config.yaml
n_layer: 13
d_model: 128
n_head: 4
n_kv_head: 4
head_dim: 32
d_mlp: 512
vocab_size: 8192
activation: "gelu"
norm: "layernorm"
norm_place: "pre"
norm_eps: 1e-05
positions: "rope"
rope_base: 10000.0
rope_fraction: 0.25
qk_norm: false
attn_scale: 0.177
bias: "all"
tie_embeddings: false
parallel_block: true
extras: ["capped logits"]
init: "orth"
init_std_qkv: 0.0658
init_std_o: 0.0
init_std_up: 0.0658
init_std_down: 0.0
optimizer: "soap_variant"
lr: 0.00845
beta1: 0.95
beta2: 0.99
weight_decay: 0.057
lr_head: 0.00984
grad_clip: 1.0
warmup_steps: 200
schedule: "wsd"
decay_fraction: 0.844
decay_shape: "linear"
final_lr_fraction: 0.05
batch_tokens: 65536
seq_len: 512
doc_mask: false
train_tokens: 231500000
steps: 3533
dataset: "wikipedia_en"
Each number is 500 + 50 x the weight over its row's rms, rounded and kept within 0 to 999. Layers, rows and columns count from 0. Numbers have three digits each. The size before them is the row's rms in percent of the matrix's.

# layer 3 MLP up, 512x128, rms 0.27, rows 459-511, columns 0-127
097:519454495499478539372442523473568525493501519509552579519561369481444476583507510520470538435520491536448519525511600583551479482484592571527517481463471422588569347485565497446445516496491483507505503394439544579429630450552453488498397526469550503557548529526451442471535506570469444501426464511486484531550428464528460478506524530415504441513538533470522452442489491443519446540453
097:499602460507475429542542477510489500579556513524493451516534527518525512591481520493478566532465530357419568495507521492436532375514391513505536638525490479442464548430493507526479437517567405560560506469633473494516517449498532445559510527427521557571527413481538502443468442516525532464503590513460541427446483488559558521476516554462550455536587550536491455452479507490475406529407
102:455484526484536415520563467505481494462532494446547477436555495533457477501580445513474536488517498579535528556540479602519424554460471539453439474481392492377482614447500507386517475561501488533473515558535585458473415480522462532421487580562549453563562439481511589514509481505482544472557501478443494464481535537468648498528492479489421529483665444391540462496472448489549504477494
104:582577540460465386542477434462448474537508531499579441465422544524465501487508533529547380419444470533483442553467486454528523552541534395437495508554534553461578577546548501482529510460381495549549563561541445532400478508457400552485550526471465524508566631484577494461448565444515510552470510471532472493419523510410478487510502566535499416496485567497462500470377488541486461518467
095:489605533455504457483497537475578485462470419530485572598631452469513573493487434525468438472459515459485537577476437465486474466484472538480429473425517556485539574426495563468421506560518552588480469553547503531446418573551503482487464499496511438566503465478554452514508496505538497541472548343429442632588557427461471491507510489516517459483505446509447558472372588510502512445535
090:529446357439480471500466482490485463451553426536475517522437436511532438499481572532573477489504487363462553458460503527498468525384515508570588520550600575446466571544456448601536550477492489419439492482556614515523488436515490502511568490489457542523386514528470551485474450471498406460473545501528501459504494488543504512414483534511533488558532431484547611492380570550453532452549
084:408446513450505535467488529502518553476538537523510481446552497519473481461584423553510487538442493487424470557507534444479479505520526480496601533615501507498505412483529491420457593529439422603533415520538538459515484441409437471495511479504608512490509521507474494582541601533514494556492503539498510439411511583522467549605467483410504537446542382590420538426525536396420465549499
103:531456472463485459516566470556525499625632349560515477465469581451511621524546567510498430442411467523550521571588459445466473541425510521468443484431536545558562598611511457508544510464468508422522529426459468495504483589501435504521435526553479438492467518505492427482475486510412515565473518424481433490478536460505407518541568524555540447509525498526542547475534478502476423504468
095:510479420540482474493516476493518524548407465450509536530564442476557478510519578513416514548552498545462427519527526574478484518436484388654541550505495440438578543520569495514522509507530541454457531487456453491432491515500459432501535492565501551460413634486570500587537459486443445383493520463446467531432400369535456432450479443586519574436514472481496512544519573513543506511452
112:477564536379532581440510542466393520450464545518490533493531458477459552448459546493479482455463470599470461487523475434510532485534504547464442472546432532501523576499500569615499538545519404477589560472522509456579473572391475474490557405542505463453489597595484540435522514478512497469421535528465556419529488448491519568524397502520490512505524452440474526425596475378494410527462
101:438496457528561581484500552398442502479511497529467483408548458535451567509532555494522474510487442421531532526471459468543526527409541423449366609542501489438452476438538439449477477467494564541562505554470509539516520404567505532513527563531490553587534475469557504441471465448388419497615430531530459542507614569407531552520533518545487524472563531470529599537506579533538498480456
117:538514525570470467457572529463486457520506456457476467388579481478400459492480576438487588575532519581471497602435489535542560491504503459548624540403501476473444462443491512454557486414524565448513498540408446578518510439433584441458446532531570464439475493511514562566518578495467407446475534417465462549480450481487524519527486522452531570485537534478475411552462472516587408439519
098:376477514532569534570599501555634508520581487550527546486495521501534487523490455498554357500485456503551478461413486507562461446388527480496557576456462422443479585404569494557380539578474484536426513554503497468559478551496558600457573527517485484505553537432465516591570497507513453542533520450468553513530499449450461404539514533444474515485492481480532547449497565522498515444514
093:536528397542440479484533511506489554461413478510508477392427540489508543530456463471625523468430535498482498514617475457494518595430487436493562504615461481501573509484499423466490487566466461528414399527493471507509469543441563626536470399467527550522534556426459437472518537473507501495451563494486428595410468495446542453558553501458527516494568520537482572370494477483464444480522
090:485461482580507532514533469506550442441504500579467485517439496517561475427490502507533524554522518499519523475493534512496480521541515551531558474419500528525449500475492441584543410428466387428445524496492523478505594464587502454458542469448365554605547572543456592541545516528426497515544568462440441479528502473480484487431474500350458452465455485608516401631388504482548494506470
101:487445453602420483553473561448508446507544493524526462515453385473584490575439549519550541503518515472570502437530502578484430507423635519572479459472501496510504422432493537469495594488451429513473396478475516441459577466526504533527522518427504422574502483564453495506575542588534517450443514551527510414470489516496557557480565562508574407481473524504482405496516491498369503595460
098:515571495453612477490487551531559419571552459459465543463528425498559418584496364562567480431576431484487529510553532500581545506543503453475440441576520600590471433533443531430479488486496506414439452601434522534507542539524495510451473498543456436516479519469490468381523485397447503513442465423471532461454567440478580539514555495512515469538400536507469507492515482476439532486434
089:493549563426532422438532412449444527484434531474591479527552474420502565440490486430504515494431471502436470536473464521530481490533565506588630529522571539488432562492607487437542588497466468597476507495407420491567494475552425497553447492512401504478533500483465498522498523480419502567549488561551499541404550533510453490535520585513538528382447522469554530399460442528495539436551
114:535521374523589535509467557540531508472564427528445457469463468564478503593460502441576568573449431450536533508510496471628557524469512545528536506560509528513505471592433514577482442429451507469603483465525502467429503539458466458504514379498461464474425537499535435519491477507501374477406447574584530518484439491446496539541515529510483487486519573487440502464598490508562529610406
096:498517497496425588582506548517445482512434547535489533569514544477514545509435476481613467570482567566530487394513386457473547553407458514525525493486488448570585503514592458494470543447446455551459503538520485429574454602469456504533473535468546560425553554521487415470428432531493495465466466441536583534485439411493558412481509506522555460496418531528428449525472630525533479444550
089:540442361529506514482549491524501468485460540575556445573493578422543571453566463514486455477546533480503399549481449464445474446518331440501540608490576478508550509543514495530503594452473534552491540455460538528458549517455484527526479511488529465514425367584523493498468558510417444538521500474497499558453513643549613550461486542428530469522466526582492506533456549505487501496560
102:513539542568525532529474481510434500486484546517458485423464443454494477451481450465531477514505516458491403459590491524493494514478549495595595530580523542463553623395535521544492434475553537531506512549466554347558437523422430524532468518477534499518386588562432527397511392478575498474476546425508556470469435590458468511533465517419499508539432473581556484511536488404531509482468
108:521439529445540482532415570487413485520399503560547529455488561506512503577445415414489487498521523495540440516562476526589479615511535560439434519566468461454567468484542529457485521446589505531532436555551544430547465509562574540517497478515481440584368527555451525494548551532555493429530507504519459582419581505467485530563481464408483518541533403441476473483538406491438420536541
098:489566552513543501555560534460369491449533467529459530533546504522510500523497526402500395477508438491476506511537526479595463471508515584510444552519547483481496495453480529450389518513453477391504444517535503601546435546535445472551511568486465437467558442475482542573503537461575444463594431546515474492548508452371428526501519590617480432576510475440496572427446521413501459418523
109:474478416515464487518488538521401464503513457549530575512440509532473490461608511517500459461441412497493504435459541421516412531462432516519520480587455395524540592515505440555572492606494504507518472574555514524525472565411488621512452523485447516522497429636557464452483544469440500482561561545428462439436520539485498633544485613484457478411530445539491496480479471553444529485501
091:543451500493373447399507433582552481465613519544486536510430424492518478519516510470505509475461545392471476464536525456521445556524527561582429496532418475577526517453445440571528510515524510505425535548552435480561534554608596515563523494508573425495535442474466330479466466463491554553499440519508457513486559493482515482480576525494525499433535516589483466482413456431495521406478
111:568531550509496462493544538531478475490452482496493493482491558442550409515456492448599604511403507507559510426470521574493502475460512540438563473441488549454434552442539503502438374493517459560567575439493571516473475472499514496469497440462472533541491564585456479461580418615514481510545471542568609434510428431539374582467522530604524499473568495462530528525553417473521433439492
095:588529515485616476518485573493474551498392472492497540468514489530491479395490450521507537437542433560498475490608593430540508475574489502526419452555511405507551517563516479443472489582443523469509495559410499395516432541583516526438514404510496446460581548526589529454623429409567509441558587474588506510485487554477574525508536524500523482418470488456486472493446491526483510486563
105:591408437445565507495544540553496533506502532407473528490406532456501520518489456483538569398478543468491690442526533464470579535529483424463492468468493512544593580497534525557610441508527527463571422411481500542427531476467415515411531441421568496450475557477561496465495448554485532506445481545504540461444458541552495424482529423530552553476557448533529523455456439470488461463486
095:592482466439475465477438406452476527427451545484523531405585449585490460428545531475496472516581516469427574479500574500495594441581517619483452391506433539529549428494523539501501531439528453510447541441491580549533475562531575473549535462502546448445409529615530428456497486539575475448542466541506459438494426523536534512557439492498496531532568529519514486451580516383472517492476
096:508479529534413444498597588543540466506492589476608423555535467445505527448481451536536494531486488490507543574464529463563531632360492452565543454515569540441516502438536568544526494420504403525603587529491466470549502556530414451456503491522513451504567481594534483534416493462429524549503480411446486493507461495503557508552535506537420556434467483468513446556513381538471521478484
103:438533522564527582511568516537495497522512477500476514524539600456569510509520520555537514473478487469504482471504521446403506469543572458455464475485587471524582415570501525459562500459420397432512575481464466458441460455501439505532431450447559547534623510566432543473502417539508436369591472438501476475409427505471579504495501567538502449491483505539588539602545424590457486457451
097:538490555434456513491522452430483531486501498474421573558426404516529601458592494390462453506603579568500439492442405529486573542427540407497507542475533457450561512401478535571478505489491518496586492466468456498483424624483536532491499455457526507471531517559457423508539510511510496444472514481556536474518466508501475476489637528546570587511528408512523561562493490409549550491589
097:462504517484471463537522473449438526520592569513452612433462517406532537459546552460533407595470525588479496557563458411388488533487527490449512532527492535439478515521547581553433511451411475558499494383503541601540417481516554432429562526476480450528472493518599525506438511564466547561502486522446449489555453560470518444403476563558490484528526508382483515469472543525476436443454
095:479468561497554490491497514530455459475495543573450538583499460500475508465516522409540547537504481527516542486484461510510548555480626513553474522442536455454432467416464519555511484474407592524514436471571426505502469596518396431561512491617600461529496461569484571421446433482500534517495508623517438440573452468493496537478457415549548506496533484499528554456544599443638533466430
106:582488483485478500525484567622527486577565453500576600503425467520532465515599585511411443503467495461533444519499535411511426556544503505589505445443570441482496510527521465535536552410475469414443593489516549516438478405514470554472421498568457473507560503591450474424457547477460490543543460424429520527501583534430505506588553479463444414545530451552500488482500468591453509551517
098:503522435526518492471523545495520437423524561541446555446539453556510555553542546405461485518451489560499479378549492445450399427486444486462490478512501497511519560590498548519508520515531574514489478453488493480591484484445455669369431505520568437506508509488523505472516378555426584502544485532471529518545543564534431467481478578505499513415458428506454493408413547450572515524573
098:491590476395524408435547434518488492433557563560541523368486491423508501575510388399471446486457568550485458464387482604507509555528517448574510529407462513517438461433523477547489472463490495548448440548431553459596509512569496523603525564468470530544576508595459509495529540532530499519544489546475516492442546501395498481497573524576482527490469499490503442575497500463506538451562
094:479486458490506525500515455499454438506492500566503504480503485449583492540474497484465465525436446448458513590477487397507542444473442504431545439484413426463467561574521484524619602553444398573493452515392492500574410540420457517546523466584510520532597470506382452522524526406567538494522470515505522460422564562519502523463494485439457469502573451628489530464569574484471487438448
106:495519506545549400478498571507558534496486481460500545511524490416466550456608487486451485517535547522427394563519433446534499438455459572451496489573432483439505478484453457468533455592477494512593557498511481519468524593490464594461599484486405516534491547544450543502397454528543541506394566526582566436503395490526461464467505567487494515504562436539525543474626520510529502463369
094:346526504511533468480564456425562496562530506501508533518579497453544474475478536532500457528501434468319467504455489530483441456507522524473522516559480479506564440624528558527526516509446556491592473499457595522490500491565550550512526579531616469499528544485528514469463521384462490497583522486461455431463457521455471459504493548487524391534413531488465520502508521575586621400537
104:615489471484557515489429463511474502519526517494542450502597549497510403560422562564605582502498537582528455451412490573341579497572539451513496446504433471533566440438510510440539451506502538391488499457570451488448494454583532533430479546535526493416457460459524516436501519515508519433436509466450451489531529491438597503497487561532534483471493451482447460585483544459527432445590
091:549548572439459497567530462487526454533487506502450511453640498522405502500512498553519591476501522498496560567459582500525464454519458590423464420474552561424438500355456550487539500415514478448441459494455460464572587457539461506576506467426463476416567431532507537470463506559516497560514477521564505334505520475526593495456462427471539508512523525549473498497501410537485491508595
099:515481492512538534537496494528457525504596497455482484446483521528457588462544562431513408545450519416511419467407438503337434469576547500478536427503529608557450447446493489495504410543544558476533548434468542563524565460530375547460448535533524541497498488554519437493545376393539503439531492584470461480517488486463496459558571567482538449437576530495493539529480550480553556540488
094:521507544543465525547606479460544479520506549477591485524430543518399490599521508474537469460509465580443442514414426474492561528506508474519443534532498517561472444450521521549477453505506375545439464409509363563527476461538480487473404600473466484496588491420431517520585547528597525573430512490477508419483541509555487565527561535468470604531496530475500422450571471516485478427577
117:444453459564525571484528535535392424461594402576499470529438535515473512522553572600424446557512508467479455521457476495447536547553543516516548492455598502433533586527544572464499451432476513538606401458503577520495478470496519549515440502544492563552439484592491535467422551570561534502496516416429524565441450383467489498516489518500423501539457453478443472577498462509484398460471
106:487422506456470563411448510549394497551476510555616595550460563412525452459502585481572497470482514567507505402472553542515539537458553512469482472487457449420592404563485414477488494564467462521542514532519529543427428434590527504490524515362462531545482583511466432517498518492617569475441517458473494575477547469485457534468519481583517453461466466509473516492583502515555540496411
103:464424404519470503430591490584507563522504579472610479601430517424605582523525510474417439501540473513463521475489505439473489473577525543501529616389495569438517508530434511506466528480483487537483499484451456464604494616538516531528532514548520433537447573509516485468501496467490482527462538502412457494408542471525427539387477530534541575527488436510567530606446530452481557519534
098:462493534546447484413459613466545533492500616540545478459547446534446458513487479486468521470536564500527484499459486428596509527533501401524509467383478459540455431458486510560480469530553563486493530535502399520420367506479594533480495388491551574526483465427561432476457576571524450439492467641463452509517490471491521493562568489464562545543614451524436494453540507513536538458508
092:493482572427425510536466576450541578524471576433469533547482457419521498513540479470532473473494484462514437496461396495482509565451480526532544518590569438442464584424525493565479500532512429527588533523383454433567487466505483493451494371459537545413506577528501520506595490477504391469436471534510563597517501409511433514496466504601497525497475409459561510493561572538471596497461
102:484570431541506504559558468558449510516519357509527508566431549499572436525392512475576491519512495563563515454463502438573566562477452476506503419478440496493571511537464436521495485493496422589509448452472513590546476536454462553549565512509469508519517567458492444498476447369547494546480408513498486585539602566475445490534414585485470495383521609545500520486476487547533497586540
101:406564570484551500476474552512499557553387511464558491483504432567558445508471439503549511527460445538475492507539521510546596415477436455350424563417499466504552524518510450523409524548422506460413564429480482491524490479429438539472488530469453512512543526560514578505490478413396468581473507605506519533465564539462524544365438501451534571459533470490565504509452517576450505531490
089:555406531482439577543475477498428523450460508491556522519510543447524385539570493503533534605558553445537542428419556465429444497613499425469462500470504512495553523436510577582528489536418514510451483490575477496471575509560432540450511495473470465532519432469538542464504477505531554499482468526556441559558506372510544463531380479483492499528542462506438511606398521444502552621573